Part of a small language model's weights.
Architecture: normalized queries and keys, some layers without attention, shifted keys, value embeddings, hashed n-gram embeddings, learned residual scales, skips across layers.
Each number is 500 + 25 x the weight over its row's rms, rounded and kept within 0 to 999. Layers, rows and columns count from 0. Numbers have three digits each. The size before them is the row's rms in percent of the matrix's.

# layer 4 attention key, 192x192, rms 0.0673, rows 76-116, columns 0-95
145:546497528481539479491519518498518506529482523468498493517505485519517520463438524520518551519519514492488513507485498468538505482480481576445488494514524487472499467505511478526523463523475519493493455508499491484541540503522460532512486466489508485466478514521496520437492488467494534480
085:532540470483515474472479498505458420540518530516511558449464503466499505534505490457530482543510505500466491516514520485505514499526480486507487538479486466501501504512483562509511508535444510494483497539505484496504485474488518456506497521497507502474493469473500483518488498529534490492
088:480511477493506489535536495508544553456500500481505506518557473527486471523497515514542522435487482524505514499491483512532502507480497508447529543500502523527503535491519444455526523498537510482523483505518508515499491567544496528474517500548471493543494500512512496509547519511524528535
105:498459565498499495524503475520476493457526524505465473520464499518519504554567499524539505509543520511466518538493467492487489481505493501490513489504468473478511525497466499497505458489456483487475507476487475506505525514494546468508517485503472517521487469424519480479502495515513506489
092:484481528491476480520517511491490501515504510492484529514481487529507471544522484474582513485498458527510516470499461475448522506494481494525450494493484504502491558499467508507508506525524497474489498486476450514518494482465552470519480516487488552497480501455454500524511532496532517528
090:494471532500497521473479477494526506443520502490516506483557496499504557469538470541434500495505528479483494540491520504511482504521518489486521526482519503515531515524497478459527476481509476516491484511532542504501498539529472490472470497517466479551560463499509463489493481510481530530
115:537482488558438488459477536544490447497475490496496524498445524498499493467530494474469504487513490475535469484475522507536498500535481454523484495478530468478452498496496553541479506533532518479510500472480479508498502503494495498477513476489465483514516492499509508474466465481475516491
083:506495502476476488535508487511515517510493513527439457440518536512513469548500503527493507482495505496467545477497499474506513486490515507540468528506518527457523502507483495488499515517464474526454487484465477533486478504481532509569478564494535525500493502481471495488489544520504438509
116:534504476533439514437488502548479461499495500512483514488519477546532493451524493495477485496510557512499516467496514537535505424514495465507512487479483506434491522510504506480452516513510488460530484518529519451498492493508508524480509515502475492502515430488495528479463490490504529492
097:475491502487506514491499468519519549498497454501469454496538493507540470502490507536465502518473484486502510483496511486474537461498523482514515484492487502497516509495550467484488477512512489518455522460504482485474472488524501552487517520500506476504512527525472534472445504511480456503
097:520500546491541523546517497475503506457527485476515509498507502515487505543514489513500467448521520514480478523503487515493476546464506502464513516532474519517520527500495501469544517484484474546499509531506524484455532545516492491459487498479508493510505512489499447490527464533531490462
082:485504504494500498512466481484536493466503506483511498499516496491501514522486488566539520477515505510507500525478475454548503482473481506532548528438500513506544491512465463493483509488481508454454508497487477488520461493514490484537473469475479503532506480479495489486504533491495484468
098:534512496522548475539512515495505545492494534523518508516492493527462505505478511482573510456477504520506460529501477476538502506465482529485527468538488484528482510498516481510569497535483495526520496519487501546521544487464494469486474484512494457502520523529499520469494485518514510486
097:486496521506518516447467468530497512488528520534447501459534515484503495514489499534454485548471512431525518533486530531523517493462536494542515519490526486518528493511530524478482505487498500521494545513502514499486469481521484530501542520458500503521545512460524462482432511492468485516
097:501516528504503484505476468507455518516506497500493498532500524490491511474518540470525506460484547517512529536503509535507498488492494499441538476510494472509473537472496481524564512548510494475535478497503482474525548526504540504508501439527487521530510505484525524524489492459520545503
098:494531557484519508493516491515508517485467519511559493478517474493503494481545475499505487465538507492456482509474497525476503476495475502461510556523494509513530559517500492471506496446476540499497458502512508502539481541535530496455502485541491517536485496497501476507492538488514539523
092:553503436516449476486475540525445416540485496528494561502484516526509501487492485456510485518522507493505487480474538513524515475498509461517518487510493508445481479499446543496474530532483490478511475546482524496486529495455499453482507490491479496509511447518517491540480482480490520471
095:512485493527480528492503527501517461477482533481508512510492484491467497469536481502524491472504539516480444504544522513503499528466485488567487506466507515521526504532515475464498522486516524503511504498518485488469486501506512514426484536473470549527476508502459476527490504450492528504
095:490503540497531465517509505474512524456512544482499513479466530455448468501494517472508512481496507486526492511511448484499489533492498524512472517551520462561472494498519553526531485517525515489514524519499502502493493464496493506520510518488534513485474548460539463441541461546497510493
084:498461511509512493489513488522530562520476488488517470526506499503520451466506485514498492468495445492480519534502505515480513475489515497435533477536505530476519542449511444489508515478518536487507466452493491459497481518522489523511497533522496491494475513483522524459480515481479505543
083:475499449535476500522511531509491466509502488500496538547504493469497511516544489478540511471519494538517510513505485517471497537513484419482524493487501477515442522532472512468517515473490490489532519497475516500433490483465498465511494556487524534533515491482468491556445457477506480527
135:557460563474526503498504505484531509490490499495497471493481509521524519479463481526501500517514494479482485484453520448508524459486525561484472494524484505497548497495546496508487460522482503524513488498522471483541532497531480524509487468477481463450468522500515498452530520481500494506
124:461521443526483495500516481519465489514504521544494524497500502484463490518552530484483511485489513522524497525534460555509492531516482402527535494469503503511471523500438516500511532475498492488492523505476508512481472507454518488494535500525529528542533485481500477537474504504499505503
089:538486535457521483461476514466516486496470491474490486525495507533538533477471476518520477503506487487475484493478544455483533462500526546488473509550490506487509479503543493493479449542481530533517489499500463489503507489579487518513467502469455483470474513517508510482491508501477506516
103:509498456532441507486517537569516470506495515545492498481500497492458491513521542488502514495515498544543498517522506514509516484507508417519507480494471490498465525506506499462508522489509498464530506543483542485464479524511493487507535497563512496540519477478516475550456509513509500503
078:543466451527495564479529522503510489538521521486506493504464500463524474524496496515507506531495461513476458508483485505484499481529538502502486511528524500459461527525501510512503462516523534516538494514486523532481494542442479482467501485485490498498489495476513530512502504512526506522
082:509494542491494493456455492537516480489523510526500449525529477516519538456515505493505535486483525502490482545462487518502467501498473495500541502515520505473498468500548510493498499507471457500474523495543502473510471499505479516491581505517464497517514522469504523486473521488474469500
087:499477504491524495444494543534488493513527494510523473486526485515521534532572502492502507499492525513508505484514549513480546472503495480487497479543523478434479555548509444493501491542498513501535512527515500515538490519504514500509496458498470503531521481480511503545471515532498514516
150:520512442512442462501473492527444461529474523539493509472519523515479487497547547501503484472519472538531482516476522554506524501495478430510509478480472511497462534523492518486514509473484479498487494531470532535496482498491503455541527517504490489540486478472534508559460497529528490494
098:492492542491577518485514500462546534476534491493527479503513500512519492500442442460494519489493540464480531494481488501508467498509503564470479561495502512513549476496525487527485489519471494481521463470524493473513515464529520559479487481495500512501505534484487533459519485510472510527
070:535462550467503467542514501509518554513519461513483486459492521507514515475473496523500526526519504509475478480475511454535522513466513534481475496506512493486538484499492486501505468490519497514472556508539497503482521492485459473524500511476506463471484457499516498447540485463543449495
142:480524460541434504481496501517460456517497516544484544503517496504478498508556502496470470475492471519548487493519507543501506520506503421520534496500514496483463502485471508480520533464506480505488489491480523532446466529489500478497522521524504505543533522495501513548485546498488499513
081:516479481507449554517498508493541520535534488471556540486507506488489538512511492513491512511486494484482518507508509516497468517504471487463502521541557480480498538538530522511513487497537524477482471480493532477494471513482549495470507455489503497494562508495473499485487482461534541479
078:532467473546500535507508510492540507475528504528481505515477495489503528532517524530516526492516526506503487508506435482530520493516518497504494536521536501489511569484528509513513533522526556485557478492503524496498517542504452506471506418542521490486487494447515510459482514495498510517
086:523509495509437514522530494506534511486495458455523526541462490507516481502440453504513458518524468495450484501511465472441474502520482530464501494478476486502503477483487559455531504488485454454510526498459513511487530492480544494537513572469502483443526513499463505508488488515515472454
069:469501515473523469564492515511474549507547493521464484482540453513484518537498498503517495531527515503479541463505491525498529528476525493495528482512510528521516470512490487479443463477539525491531509524538541463521504471526500481519479544487514476502500475472487519524509520496496500440
093:462533460472510491493460509485503508521533454485498537517485471501460538520484520513512506470486474527447551482537501485484511509501505509513486527466462505521483502527493489452493492482538476502501487492481509514488506446491495498539487507505528535472509507551423485541501509499472492532
084:524503506528507502524495485480498509501548450555454505505495537497477505533517533508522485495491521516546525455527541500483480511497519492475510533556508519490511561479509498492553539515461530539477510506503512510490534493528491476524463478457461521479502471450485518523522538463485474535
081:482537533467496482468511505534466486487521535471545466462537466495522538466504494510503480539491549507452501525529476516504528539544453502479525492526534478475492453504486459511449479534498500480513538518532535512535490465487507496519463509527507498507509471548490470529488476493514526470
075:501471502518488543519475495473517511485459464482518491530473492485458480523498501473503530503523500511510523458473515479477487473474458482484443496530484518545489550494525526533520516468505482492469454488454491522476527519550515501492485493465519527486503522482460511507547472534523481487
081:510462494473492525511501508504509493520520516506503460516468491491518518505491540551483489496511494560504506521491500500529532481490504511495531501495487551455456529499497463547521511516478513456556494508515474501501535516509547500497506453469493467491502442516509479481479542503507504475
# layer 4 attention query, 192x192, rms 0.0676, rows 77-116, columns 0-95
093:530488495490522492503521523480516489515538461467480498524516456518503475533477471536476499465483472486505505455487506445524511531505526522465506514503528470486475445493518522524507517469487453482523466464518494510495517482523483502473522475437496489510527483475478492500491530436511488502
088:501444516472515499517497480501488501537575507528473533455520527462546484499510555527525510509573536524513499521479496515511496491488521482522500430563517476507474523559502499519512462521467488497515528512479499468522453488473540505472523478506477468481522515522505547509503474525487490515
091:482533546512527504495525502527491498538470523493513498499475487473509512514511514555529560520483524481488519480506407472505508469485505494473462485529562470534469551497523518521511443486494507468486462516525467511552460488476494461517479507485478501484549506512478466527515485515514536466
098:529465502497492516513468503530495485529539449499450520517555461489494492494486495527524517506487474463466522488483513475524549510502529492452502461529544487470486484482521539520496471517552475486513498499504542488486493488555502490545559500526494458502511498497518551530500523456538488469
084:488542536549544507502511462474493542523503500522510514487511558441502519521477542558504485506513529499517491539526514562498516470457523486479496539490488483478512504481503475485496492470490502484495489453490471469511508511452507510510480489476509536541549497486518482482519473558494495521
073:475511475508488505504534503506528508503490501472493464509505484522487496475472537484506497506499461509540506499471515544476489521464492489484518520447477539530476487502526491526512552463532483529523504475497455486431475522503453477513473565493518490499489497501482521508537458502476480445
090:507502482501460493486473484517508455507548517519473548481478505523504514473506473498496553501521488489484478457488531496513540517519504495465477520528516493507477476491516507505473458550497514468502501503515499486502530478495505504530539488472463505569528498509516468499505532469514518480
085:469504473488466507487485491497503535502510500519497459496509533536472480477450517523500538521455501463515515512477496521517460518507519479522565528499494512506490492444520492516515501461510509554476521489492461461506487508485507494501481509493464468539522524478547508483546482541480488458
091:478464476502445466483466471542485495489516537518489485495529508542544462445469559470463478531491484482486494495487510495484521516531494490545470541464468510500511474504482442476521469495474523525474529479521481516480508489495522513498498489516478461537491507550514495484503477599479528517
093:526524515509557488516484492502470507541498503513541509479481536441494472524503542506529502460527533538532479510506443516517493486510465497474484435504529465503476556535475473463488518479487497501520481538497502525543497489483496499465487484495502506487510493509509491513484497508526459519
089:504485501517481528512483467511533518499484491505494463509515476503482513508472494504477462500471490469456552465478549502479529465464569491502511527518506484487453510547503505541505506516500509508492513520468467460479525474476462488529508562523494497507455509460512521484551498508521458457
093:540490519461541497515512566435526517473504498463470493488582487495524463534489549510481502504532508560506480498464466502529493505473488499466500473524516516522481477495515493509451508481500470528482520541530486527499483496484512471488515457479529444480475514527457501517491446497483525480
095:510554514496488493501506491467502511510517524496521508455523564519504482473494507519489475502546531499525491513485489506486499505502473509494492561458508472500544470505481483474474496471463503485523495471490524512542483495486577508480510473470460517523540508516514500491501532579506528538
090:510512495431523544488524527485536568490519465470489461467571518528489495531483511491523560510519496525520532505464463517464513461466486504481541463525512521509496566488490497506498459515472504524482493487487488472506474500483522484516507509527556451468533515474513530509512517526489557504
097:471513535499537529495494463510492522528548495519468500508486517454496507547528513509565508488481521479565468488502423505497483499481507496479526474527528495484504529496481526472563492468504476496517472468510510520527491470447474467496476517504508534464570516467481498497487546528511481518
079:523491509480500500515516528465513511486496463458516478520530498500487512495461482484485512507495509481509528461464515500490504518496529508495516516498504502497463439493520503515516523446539474551498491495530455449465507512526489518477478500454540481511514469529486504486534458473451466497
088:513547481529507520497493461490481485465497544529533541531508549498430473520515485564490511443512501471538479486509519524482457477474475495481482495513531456501504520489518527509538516468507469476513513496464504478478466492495472499509561513527498486515521485452518562525541525524493446498
085:515513499466516475544493500478510479522448506500511513472478476488489507535513525480550455482524496529531478540506474501510531493468472511469524472493514497494500495505516493489469507548492488479484495520465561538491468466517479500504506503492468493497475508457533469516465548488534527481
081:499491517483467512521486474540509511495535526527503484477536535524516507487490479486485538513506503498465488489494492509516495524497494487498508493534491465532515503537468464487513443485506505520484550524502545504536491516492602505494482499489486452541564493542481494458513532541480498501
128:534573512554481447515453476506456537505489539529523469484498536518486488494497551481487508504479496498521477505467482526525494489495538460490518528490484474509466539515504533527501513463460522512468537506493518510496482494483510488490516473487466458532451464492490522491451520498459480487
122:444488553461568507533482502451496528479523473471486495486514471440519529520487451500529510518492523479467538499529486485491502491512508547481491513515517506516554502463541483519492453541504495512498490483521493464543542522541498532487486465523530543488478523499501511481544503488513533512
142:528494456528450517489512450551470442526479528537499497484481531527485459480547542475491482494513501522536466494489507553490486477522503444519479451507486477499477526517461537466507537493508500487491498515481510520469453485456499441528546518517496485495531472440516488537494516520507485512
083:457488526470555469519478547451515555489526474502490517493497511497498520539457484491495481495542489486491549515523485480505474516503491538520528485482501514511522487505533463481497428513480484484515519540509502485519519539542493528489470498501500508522514524526484479487494450482504539496
084:542515472555453483510497533516509492533449534526513516483473543523512508451522518500477463477517452507560480497462539527524466533541501466520465513481487487503487508531481526502513513497505502459517504528516504504494489463478522462550515536531487496501504463448498490517527498523468502490
078:515533512528501473520519551508549536501493511463575507496499489524487481535517533470531496500498489528457511530485524487500467516496504506487466504542488536525495444483499512485490543492508487525504506487493437509513499497525506479509430480490517530466454507528523479512496475486496458478
078:496544486504477505513530478526468509508494474543480488488508496485531490510491491483482516497473503471464501513518485516510457518551551490537447516498469461477525547509489488522468508496496524476516511478547528497492490515497494489474516490544498537482461517518477501459529514515465542530
082:475520501555506494522486513486503521513514512519559534471482505501488469540484489497534502502511481469515479533475478510516459495510540508467486537528452482549505467483516514500522501487480484511525544523498463469496471504494487490507482487517474507502460495522519491500511476486426493511
114:441525562466569476534409442442425514514505484469503495471521499500493527523499519505500542504498513496518523509491509530495523484491532507514495480543472481534514503454513508554479463518526527499503536506521486501537526507525487492501506471519521479500477476505523536492533498451499488498
136:469448443467484557457528503533499442512500509498475552510496467473520501507535454519494510505498505488486521506557513504491478507537460483522506448497530485485506476455480488459502473524532507483523499497476504485510496511500493508510521500532528550500558493471514469520519495496524530535
109:531545527528515454533492520490522552495502472479496470521528487541499495485439506504518519506503477485472494483473512478528520525455526540491499552505487497502485481510509486546492513496492493521478481507523498516493527466512479514467467501451471455481435528575473525490462501487498491487
125:508470438528438513470485457560452419532480503544496503502470534514497476489532528487477462500510487508508500496504501553511461484527490449501497452508494507466477544546471539472522520510509466477500487515469504511488462503464526467526545504524486509509531475453514509534490536514518477505
084:512515468531468489485482519544499488493494522542492493503521474510498492508533522459488489493483496495518508527483535505498499531553509460520553521519475494509470482468439519545488545488539504530444475521517476526509489513476506486541484431559488467502497498530522505546497527512473469485
088:512519519515524504530508529512531533527472536473539474498478493502471506487553515483527463499482498522485502491488544497489539512468485489470470521504494504511488448485535512532511489481515508511486464487526485521541509492495482504521494487472535527489483499481520494523527530515491442451
089:507502525463470499463521516499485520510529498471500480512537518492543473514502510536461522466480490523452537515500547498522529483522519499500492489508484496471509501491478485445469511488551509463515530517537494511537481491544543482490482459478463490516524477563534509495500498469509503489
073:515485482528498496472520494519507471509503491526482477528497495495523481519453485518499528465525482541500519489494510474505534510538461515523483487460502447479505502492463535488509506509460487461497459488509490507525488460498525522482562483489480481482513486493479493517496527521482507528
073:474433516499516449512488534504498517496503472485466475494529482495482490549478477512523541475509504519487515506483523482493503523520508496523483487472491546452475459491466485477511495486536491475551472551522436478513502518511538507513478501505502510505518491545554514494511511484506509452
081:471535504484509489490461488486517515550470492517532504547489523497501494512504472462505483506514486489485545492477514527479503517487563498512496531503481526507472472503490531529511487471525450511506472536536494485519518517497567488480510530475470543490524496596508508538521531493488471487
076:495531500535516488460525507502496498547535509531500519494532498509514506501459506482518516439498486471561490523480496514523524513561483494531530512459485469487510526466480501501481496526499498465517495505470491448521467487520474496516487473537503449459534478497510484494498485491477580522
077:486507508476507520503491511496521511450533467530433491540502519470479521545516492535512470545502535508495518486476492497496506520483512498469547502513520527505486492563439445486511531493511506501490501524509514531467519493521486480496463510500515507520466512455525523535487549466516443503
077:472489518515508465507520509521546536500529473513537472445560463509478508513492515514524524478486523494508528497449536525469511490521507496519495498526478509527504499529508488508478479507503492501481523513518476483500478488534509464505449514512524523505491482489528534505557488480497485449
# layer 4 attention value, 192x192, rms 0.0683, rows 64-95, columns 0-95
090:515529541514492493488469478469477487484483505479529494479530506505467517517502469526487501485532459475513493464501568510469550477477555495509473507485461474492500507499525525480501511490546544520510482512523576504521537481453513488516521493498507459505509487485471522517500517468532512503
105:506513493532512499495499501505492510492501487518483458555487478495483481490479504487476486510485533506497545530502513510528470516535438510476546533514545487459467492484484473521480486496484502491490499499478449500486495502510523506513504528477475533492536514512514466482472473517465474495
088:492518523482482513503504448525505527479464461492511459532529514559435489491485517515470518442536511500491492479495486501467508467500503506467454526520482525533479504531548483538459491506520521532491492529512485484510538494511486467517489513489494462523475469528457516498515477496513498486
116:480494498473510521492469505499519518509499424509500497506485548497497521480484524451518454470506523515529531477489502479497510466485502487492509508477480460479508510464516440480532510479505482535466530470495511507503510501493523536505464518486475499454520509529497538490540445538508459535
119:482516513500496498521473503458484515438452489459491470531504514450497451489502518566460537503504506545529532527520532487543518552534513502495539510498543498496472502511525480502504493513520495448481500523500474517531535459514509476504541485508523494531505486486485452509513555442449520523
101:516510549502514526494467467468478537482521522515474474468503528496490479506496505507480508493529484473496540448514536489521509489474555497487536524510502509485535498521507479516510523491529503521494521501505544519500499464485582500479495476481482486495543527483502522502485564474508507483
102:517478528445497503507473492498494532496505496498468489495508555504493540504480557446520531547515467505487535478539528466541492534557534501494516461492514504451536514464479507493549503495477489502476508532533487530493542490493521493531521499499501480470496529527492561517470512504516505492
097:507482502513474505519532481535531506531528505471474469501482523497523491528515481519482526492534452457517477480486510518522455544477516479495471547501509475458504506507495468510488514462503512513493489459496519475513523522477505487482508504469520491498532486519467503475465538503473519499
109:491506532512527521524509480472512518470494466509499493509527502520511461554540455503460523504517526493502484496506487518457531478487478497503501523499496529502499477509524545508466547529497506518493533464498483523494537503483533493504492497441507510470510519515489492553485497497477513489
109:502486508489498529502483470472510555489481457489541517502532456479512537525473502507499526539491512545462482475504475472483506449517457502509488486473522532497504519513524506508491550471525425501463487497524485511497485493554524494514524518501490530494478521479479523501514493508486483488
107:505479490532507479529511515528474492557569528498465491495469498458524521542505493493479473497499468465523551499488468485563479540495519490499482473486537436472503480488475458509529513498504540508535514489497515479481466480470516493493478502502521502495519471504511469473488488460462492514
110:503502500469473528461478507515533505494410476502484507489517511549514515484487511501478534505484511505497482472463524492470496455484486508479505521501479530492507499502499514512512506480493449534462493479503498531498524502510508502491500511503499464493503488514446515484481481520502509499
102:511454472497499470478511488524503507559500538503424520462452496526524518477514508498517498502473458501514474490465492484508453501460513502487513473509507498496526523476449475506566513504458495496531499463509546528501472520481505512487513509493480500484520459469495514497490472515508489508
102:488485480491488502528551474527509521499435483459488507469489490480491488523490492556471504509533528539509467457527471465483521502457458499520462483474511488485470497553531485484540489535469488491456493520507467521492488478529510497504493536458499517505466457497439457502513482471494476507
108:472508509469491510507550507509516492515474512470501494477520524468511488535489498505512552521526500496478542463501513515523512474504478493493528542521496498527522516472538478497478509531515500496504514499484498513485545504503460477516461500490530531524476515466488427501471551491529526482
091:537515513553509496527505480508516495507466576494547469483512479480474513511496475547481534525496489494502465514514455494510499525488529498534466517530499517532520490536506530440503527476517554531530476510513519505509482483483502485477494525481502490545473505521501510511478523479497495473
124:493488492514492488501499514503494472516512496486588483477496496446480493492528480481509452509537546519510503497518435505521532491490491498511433498468508471471510536492516504494451543504524511515484477477481481520518481471534478512504475509484484526495484517481542480472491444495485478522
095:532535511511516528517494487468522556476511516506495459484491503483425503477481506488500491482507514501504553527554473487511530495524499499520541529514511500500517500486528462473516501509534553521530512541466503513507501444488549501494490498445515519505503569533511531495531540497504473493
091:472481480502507485495476545484518495483515475511513531543500473492527505507508456466519540543438530489506494512490492494506496468540455507489514502490529523487495503466477551521484526500493469505489501448501470517463498513521473515506504492499491524489474533495519502508520463534454509509
106:504538521500470523505481458500532532461535512502570506554516499514511528489485487518509497512483471511485445482509485487457508496488508493494452527488510527530526480532531510494481496434531511503480491488524515463491499514522487506492536525510508480509501516506496565497505512512458500493
108:500486494493490472492449493471466475517528471527489536522500505552517524518522510491526496483502525534498458503516504481456519494524519502539493467440485517464512529500479556481488530498472462466488471506514493520496498473506464505540545500521459491474495475481465519550488480464492493494
099:493499494520482489463491491512515486498450491460509495500500506506448488477503513513499465406544517510523488469487492490467518471495499498486441498463447463467472518514562515528483482533544491490486461492476490483545501493516517518496495485495493507501491524484463526460516444519531506527
109:511493499511491509483461518511499503532491480476536527501523461483500513492490480531505480486491534466506491457499524509506507469468473493497456499452487449468471534502527535534477524478532466490485466466475499476523465480534521518476531483530499532477537527469459495481473486524507482542
104:531501504541495496487490501493476519507520498536514543510512450503486494550510489520497497454504529517476484519531486494460532482535443506494505494498503512496481505541496546528482520525505487480502480514493459468481471475514534475497543495518493538475518483534476512519467509484497483473
097:516516487516481489508525480518519511531472509499539468502526500499488538507468530537508487459539492528489459514515461494499521476521473494529457487493497494523501500514526502504496479490537551513479476521502463467527472493533485491516473518550520506525467492511499515474478472487508492478
095:518466485499512483523494509526522530542568526467487494520508460496497500488475475510541494527469449514514457490492499482526479522523456495444488466480545460508491482476509496501562486487510542513513506468487524498491470530517507509524506521498496543497518536484489535516510494537515490501
110:487443476445515489536523500506497497504488492487470499481473467509518517528458536527523502546507522546478499522484517494532502513501481508560544487504512508517473501504492474467519495525457463481466507540513478517472516500497447495547496535493481526525467460448480461535472525489535476477
094:532476486486494499533503524483531498501466481498527505471496470465458510484477539504512485556499481533504491515540451483516519531562483510526511498472526491468504535474505518482496492491490477482485478525450476531502497476511478516535519509500521523500506566472518488480473472499529479512
118:497508507509513540503477518475472498503549440535509491495517512538519456479501509505494463482498516476510449538498499529511494524469542501534522534530456450501485494487475488473476509455505471531471532467478492487502503513478474516491476486553466473484528487477546474486475481474473501516
120:502506497542469463501494482482460481457445519496489535518475494490505489489508494559463549443491501507509468470489499490498516511465490491514486482484507546510492511529494516493496534540496481448501485516505492511493499483516526485477532477500470498538480451447459475515504527449487516518
112:527521496515492505485516533486495471463479520527519504527519467512479506492502442479482527451507490465497517507497533550481513524531460505504497520528489513508470450484475537497471518477525507478534488513516501497496542539493545494487510443497515508492486526502514526542525515476537525495
085:497481510474506496520545479490490491533483540509504497476495503493495547497460515510537501513519440502493469475483541515493500541510533512505528486516484512550511485498486481475533486462489500512535500534531560486508507520456476496536497485521522484510450477494495527514530545475547523487
# layer 4 attention output (transposed), 192x192, rms 0.0939, rows 64-95, columns 0-95
091:542505477510554516512553539470522498514495493517489471494539505499521480503552512546466537473543461445561509471509509537494490468471494476500486534523510484523486481520502449495490517475469485491484512457510485483479491508543491509450468501483496469516537511512490496496538503534474490505
101:522481471490445496514483450546462526518517502497518533508471494502490504474487491463515480524485505540475456526524543483541530538536524469495504456511487491452497521512523516522482512499538536479505492514480523516516487495464449441519552518481541554468480499528493480500479483498532495504
090:511515493522534531472540518504510501498545486481507474492499535483545479519534507545471533504541487509517512497470499511484501473473499495506517531533505518504511501453461457484487499481491486496492509483503489499419494519541443503512504507533532492493521541481505511478484509506499508517
107:529540505520478498513491471509529501521517513504476471494527495506523433499488495499486522457491538482532515534489495477495486429496482478553520500525518525498495507481491481488482510450479547450518510501489499503535537483510503552514520496536502459497487515471512473489518494518496460513
116:521529492513515478510515498487502506465509505527500506470497491438489475483548490522519488529505464466499497482510547525529568496516485469462536503529506502509476481513546501519505480543492502498461487478510523529549472491481474457469500507477528534495516526503509499492518543481505545490
098:560482472475507543539505493502529517472521477497532479529540487471486496476538478473442504522517483455476486464533529523505488511482475465498485506506511493536491485522505513501503496477497484491487510454528492503489434500494465519461516532477491501523539503548495535485498521501499456474
098:550504440488504500489511490487531449477478499507486503538489502512499499468492500513492481512500514485495549490514512487537513453505449473504514538500495512526469507498524528505512504470512458507502509473487508465504559490521514480501503492534504456467511570493534539476483506502444501529
099:490479495487531493541503540466473513464542491493508497510531503469516463467506531493478496505505470486475460515483447524487495492501539532529477483463465486536487514482502499507468500476505512521485489493589535463483463461502485502522495485519468496513526513493494498493450479510508514510
106:525525490524478545516516463529497515490550518478523478536489489511516516485529533527468492504508489507516453438505532496512527559467530493517484549474496485500477502485477465515511488492523479501494526462515485492490445509530500501501512515486527565522498519489475509490489493521535487497
107:529517509518468534539498481508521523489525458471463514513491505513457477507522473512524522497475539534474560448501540469522521506532466485475505537515532534477470491510477527480500504542502494527537497482489471558474503489544535520537531480527522517509489539508525516516548505527473495519
105:503450496478513471509473493477475505508503481511504515506473467475502506476478486473516514523519492486487462542528472515486489511510539492500477451501475480505544506479504530524480479493497551521495474494548538502532469460447536497503516463487462459463524472511489483502470498530505506510
106:454564508505492535518493512503493531471495498496493483490566543478481494466512482503500501471501500497506545455466508469535516456521484558554527539502477539507483516494486508470479511461470477468506508538517490475488519485520516505505487510532505466516498574466516514487498498483479525516
092:429494538476496468483455528488488519489464489509496507518500492492490488476461490448498486482503493494482481479506493473503456513535486577497528502476460493516504512518525545461512529518523474506503484527513520516552530475453522517494481509499450464504492497502488499483474503458471510495
101:492531530531511480492502552463487489504524512494504516472493500483508458543508520522529559512498516522519547472456484472498539484499462523475550500490496526487483502459477493464477473540476486528496511516491506553511503495501535535523542466508489477490502505499517449479521500487491559545
109:502526461440522517514522522487498463487477547508526504485519528476511510497487519513513478497449501549538534481450494498512503491500526516545493503493490501493518487433490488543503461495467525482459492529521514463508460500509520504510544474531502508508523530478511490465458487525511527502
092:526477472519547477515523545479498452514497498465492488497504474494486528517512530525526529494490475494483539514513486489486481564486517453479484511476493512471499487494485498510476500498518462540537519458517493519477461487530482555487496478493500499506505491536507502524561505530457505485
119:500496513520518477490488526505483492554500495482485505468473483482529465537474508553538553498491508495521515534496501490488506525483523444503444479533518490460523493487467469486473485496481548520536509494494459513450479472529525520520534483513493515465502465538480447540554484534494485523
093:590483448511492505512526474517532470495505486483528491519488470518492502520520504486475525504503503510493500525514523503496496532478487440475492477517510509473485477506511489525507508479512499493523520454476495515495457510518445518478561521478493501489482464556497511509535496505482445494
089:459518522500446516514463439540473545494502500494477524522494507521478533468488507498518462490464537537487490489511531478545521522517516532540484511479504503472522516497488522509521502505521537488497492531481502476495471522509525450536503467506539553493470533471507513515492480520537490483
103:519474516540488519530500493516522512464529437469452496492554525519465499523530519527493505504521499489453521494496480508492506501491504476492461526488537538514494501521474505480519523489500500515542520478518481499441516497555484516509474501526523519509512529524494534519514515513503481472
107:499518518548470488470493485532490508523464479502465477499456518535487468511506499528495491509519490455523530465519519493526513522488489489477493552493520477496492486538503499471539517545520471527497527470467483553502568514502585482504453495495493491496478515471486495500552516484474509507
100:470515529522527485458514532489499511529537493516515497457521494481528443533514487534471547491542491475532506509468476528476498457490487496504493499538524466517510490511469451468464524467467520505492516498470480510450505513544490496476497512504492468492495480501494437488536475495497487529
109:512505545503508524543486482497500529515540472519489518479541479507480459506516477478511545494479531489488531495505490521509506472529488469507483487490521459506496508543467483495458507492448545511495488506517491522446474483509531506507530496501496506486469489519503441529562456534511489511
102:517468501526476522516512465529456523490494500490510515529457499539478522526519488464500518544517505525480467463532522499515529567491520495478507511478510461463494475528484496514490506578516485541477521469469497559446487528502509474506520520468507547497454494500506492525531482520512524512
098:520471510530534502505517526487489472522498481474492508452494518501499469565505515535536550502505532545504554526470461496474501453493500496472512481530521521492512487486468489503465501495456490539544491502475486538432543487531512536524505471515499440476494501496514493517506502524458524524
091:518465507494514438494485472478499496512513496509469554531490447544503478535466548459505503495459532548471475479471496497505493472511479520492519498461531466477476536510493497502498514499514526517510490504458528503513524449457499502526549485496496508481494503548499500483487478533512484486
108:515515472496483463488527542455489470518452532514491497490462523509502474519500521485535477503450525525517552483475499451520508477527454499468565500506493515464476482486483520486520456558492448501504484524496519522541557506472525515525526501496496494511484498483500502463495506483491536495
096:520497479492506460484506527485512448520477508501499524492469484534476487485455503499544516513459517536505545517480530489521522498527456436458486479509516498452494482519488518520514485492496499537518506480470483510458539481516508470516557491517499486460452522543509490500542477512473504513
115:494504505500487513535491489504485532515506503521523450476507507472498501476532474487486478484493509434509439545524518509454481484502510445497492492529524484518474500536510488527463484459501518492520486479529482473519530482457490539478456519470509498530508494496471525502528535478528469478
112:456517538529519509502481535514461513473450495520510501448488512454456491526535510501519510536550456463516537445507508513521527526494468533486511515465478477515503465506476506472521494545489480504478504510516519525491477496510552484476465506481490511509489528493474499478520522467490551493
114:494505469503501504498543491489474494491513523518512518513468516551491539507514468494462469499528474517514470470548547523490512527468511507524468506477501456481508481516519473541496512486530496470458489480497535460483473539563478453460497527476516545501484487475501522492509496539532470489
086:514505480491538499489551554427522450502445511500484497513476542527517492532502518499506478488478496507522544478513479490474485460497470509493516532497515531510489491496496508497532489513480440485499495485496509477488567509519502527486482496533482440501504520475518537446489536513482529500